python train.py --n_layer=14 --d_model=192 --n_head=6 --n_kv_head=6 --head_dim=64 --d_mlp=768 --vocab_size=833 --activation="tanh_gelu" --norm="layernorm" --norm_place="pre" --norm_eps=1e-05 --positions="learned" --qk_norm=false --attn_scale=0.125 --bias="all" --tie_embeddings=true --parallel_block=false --init="normal" --init_std_qkv=0.0559 --init_std_o=0.0395 --init_std_up=0.0559 --init_std_down=0.0 --optimizer="adamw" --lr=0.00211 --beta1=0.9 --beta2=0.99 --weight_decay=0.082 --lr_head=0.00393 --warmup_steps=246 --schedule="wsd" --decay_fraction=1.0 --decay_shape="pow" --final_lr_fraction=0.0 --batch_tokens=[32768, 65536, 131072] --seq_len=512 --doc_mask=false --train_tokens=599300000 --steps=8176 --dataset="wikipedia_en"
Each number is 128 + 32 x the weight over its row's rms, rounded and kept within 0 to 255. Layers, rows and columns count from 0. The size above them is the row's rms in percent of the matrix's.

# layer 8 attention value, 384x192, rms 0.0745, rows 34-41, columns 0-191
size [ 87  90  87  73  86  87  82  93]
[[169 111 140 102 178  56 128 149 166  59 140 165 188 154 143  95  66 139 147 138 124 125  92 126 142 150 130  83 148 130 133 175 113 148 129 132 161 148  37  93  63 129 134 135 126 102  93 141  66 142 142 157  86 125 117  63 121 156  88  66 146 122 128 130 140 125 158 143 136 193 112 131 130 135 147 125  77 112  54  98 178 154 178  74 180  54 106  84 156 180 159 153 175 170 149 131  87 121 142 138 135 148 134 127 128 125 122 123 185  94 120  77 167  97  98 178  98 158 136 100 145 115 117  88 105 168 144 160 159 150  93 121  88 128 116 184 144 112 151 107 111 165 122 119 143 118 123 121 151 161  86 171 128 150  74  93 146 191 106 134  80 100 149  87 200 140 103 152 112 131 136 132 150 179 133  78 118 106 130 136 173 180 164 152 121  85  73  99 110 134 148 140]
 [178 122 103 154 174 138 238 143 201 155  90 158  58 128 121 105 108  76  53 149 122 100 139 124 124 105 117  94 105 129  70 134 168  89 156 161 133 140 140 129 125 168 117 171 158 151  88 161 132 145 127 145 107 153 108  96 146  79 145 149 172 169 171 107 116 117  96 144  89 145 133 178 143 177 138 110  98 149 172 143 161 181  88 178 144 100  98 121 134 166 103  69 125 135 164 165 158  97 113  73 147 154 132  96 150 104 159 147 123 125 151 145  90 113 115 134 127 120 155 172 109 113 150  65 113 156 121 159  97 106 144  65 113 137 142 124 102 132 167 135  89 112 136 115 105  92 151 111 159  98 142 133  74 169 111 142 153 120 197 114  57 116 113 128 104 150 130  82 148  59 211  94 159 207  86 107 101 113 137 124 121 107 141 133 137 115 185 162  80  82 177 122]
 [133  93 146  88 162 145 100 159 173 197 113 120 106  98 126 151  78  91  63 130 154 134 198 125 146 143 115 111 189 115 113 107  77  80 161  29 108 145 146  93 121  68 150 138 134 141 129 149 201 124  60 151  77 175 122 122 105 145 136 134 164 192 144 120 104 140 131 149 141 183 160  66 152 119 109 134  67 146  85 114 118 129 147 120 147 131  88 117 133 127 239 144 166 126 125 116  80 138 123  79 111 110 142  99 102 130 135 154 125 140  53 111 133 110 138  87 160 125  84 151 170 123  81 123 123 192 128 155  88  87 133  76  66  95 134 131 143 117 142 159  97 133 170 111  90 152 115  90 170  96 170  80 169 105 145 113 137 138 176  94 131 129 113 127 114  75 147 133  76  91 130 139  53 122 115 108  93 134 167 162 125  89 155 135 131 113 108 160 140 146 146 132]
 [142 121 144 181  91 126 103 144 119  96 155 108 111 114 142 169  76 101  99 140 125 124 141 101  97 133 105  88 147 134 131  97  80 163  98 164 138 146 106 159  95 143 194 106 150 151  57 143 183 156 131 125  84  66 155 162 107 151 121 145 115 140 111 153 118 128 135  98 110  95 128 127 185 109  91 150 120 151 174 185  85 181 108 112 164 164  62 174  99 144  89  68 149  83 177 180 111 115  96 110 110 145 118 144 119 117 132  96  80  91  97 169  77 128 136 178 162 100 201 179 141 163 129 172 128 141 124 144 133 163 147 157  89 127 126 128 152 157  87 145 103  80 191 111  94 168  82 109 179 106 132 115  61 149 237 117 118 123 131 162 116 162 141 147 127  62 192 152 122 138 138 163  79 106 138 133 128 121 110 164 104 116 125  84 126 186  84  62 122 137 120 101]
 [165 130 145 192 119  61 117  83 146 156  95 113 111 105 139 125  67 161 111 149 120  85 155 109 108 114  81 151  41 119 118 137 184 145  86 104 145 113  95 172 110 129 107  98 156 147 164 161 116 144  96 140 120 124 157 140 145 176 132  94 121  66 185 111 144 132  86 115 124 105 119 194  96 128 162 129  68  95 100 138 138  96 129 112 168 137 120 104 135  73 147 158 132  86 105 117 138  78 121 116 110 145  96  87 103 129  93 137 172 132 108 131 173  77 127 149 115 150 129 158 110 156 118 132 161 186 166 136 166 195 197 187 198 123  96 190 145 125 132 130 111 102 111 129 156  86 213 103  62 138 128 140  92 114 117 125 107 148 148 114 165 137 136  97  60 158 135 203 142 134  95 171 171 124 123  95 111 126  56 102 124 119 110 188 175 132  58 145  88 138 136 139]
 [129  74 100 139 172 160 114  57 142 130 127 147 152  66 151 133  73 102 106 134 104 121 131  93  91 144 112 124 130 126 125 153 113 159 108 140 179 116 119  58 148 117 105  59 169 120  30 195 132 174 135  89  79 153  83 130 123 136  88 114 141 167 203 138 122  99  82 151 114 166 177 136 147 146 144  79 147 101 134  82 164 172 160 110  67 108 120 145 164  56 130 139 129 111  64 209  98 124 122 143 120 131 102 143 120 157 134  92  72 142 100 149 114 151 137 157 126 103 125 148 131 132 149 108 136 150  88 123  99 140 143 100 130 128 155  90 142  70 187  99 142 128 166 122 128  79  86 116 120 124  87 179 147 183 149 155 176 136 116 169 114 111 112 174 125 143 168 132 127 182 127  94 156 102 137 139 131 236 113 175 129 124  96 106 117 147 127 105 177  84 157 177]
 [ 85 167  97 108  99 156  97 104 155 166 149 154 126 156 181 135 129 132 108 131 143 120 155 150 133 128 164 112 127 126 115 114 124 108 142 134 165 127 181  56 119  96 161 110 154 117 210 106 157 154 140 125  74 191 121  80  93 137 115 168 115 148 124 158 106 171 130  55 142 192 105 131 114 197 139 105 110 150 130  95 124  97 124 138 127 114 135 188 117 129 114 135  88 148  91 128 157  67 154  92 116  80 159 163  78 131 143 104 186 118 147 162 143 164 105  58 162 143 185 167 189 139 174 127 144 212  85 142 106 122 127  75 122  96  57 202 169 127 133 181 129 162 154 138 130  86  99 125 147  70 141 105 184  98 153 119  94 112 137 103  94 136  93  86 128  57 145 134 157 115  99 148 108  83 141  90  74  89 197 124 110 103 142 140 114 173 131 120 110 106 120  94]
 [128 118 135  83 163 156 134  28 139 106 167 113 143 129 220 140  83 107 146 181 137 117 149  93  75 106 183 112 164  87 189 106 156 113 152 109 114 134 171 140 144 109 162 159 117 155 139 122 121 144 103 100 166 157 148 139  57 131 123 141 133 107 134 105 102 122  76 113 132 154  92  89 133 154 135 153 116 127 162 143 162 101 109 162 138  59 147 129 111 184 123  76 162 150 199 171 151  98 104 164 145 130 139 165  57  65 136 110 187  83 145 129 141 112 146 117 103 113 186 148 175 163 118 165 123 144 117 116 175 144 119  98  89  73 113 111 135 100 166  98  64 203 166 136 111 107 119 145 114 150 165 133 112 160 125 139 120 118 169 163 132 120 153 109 100 217 115 159 143 129 139 171 148 164 116 127 120  89  99  16 123 123 111 128 112 160 102 113 152  94 131  84]]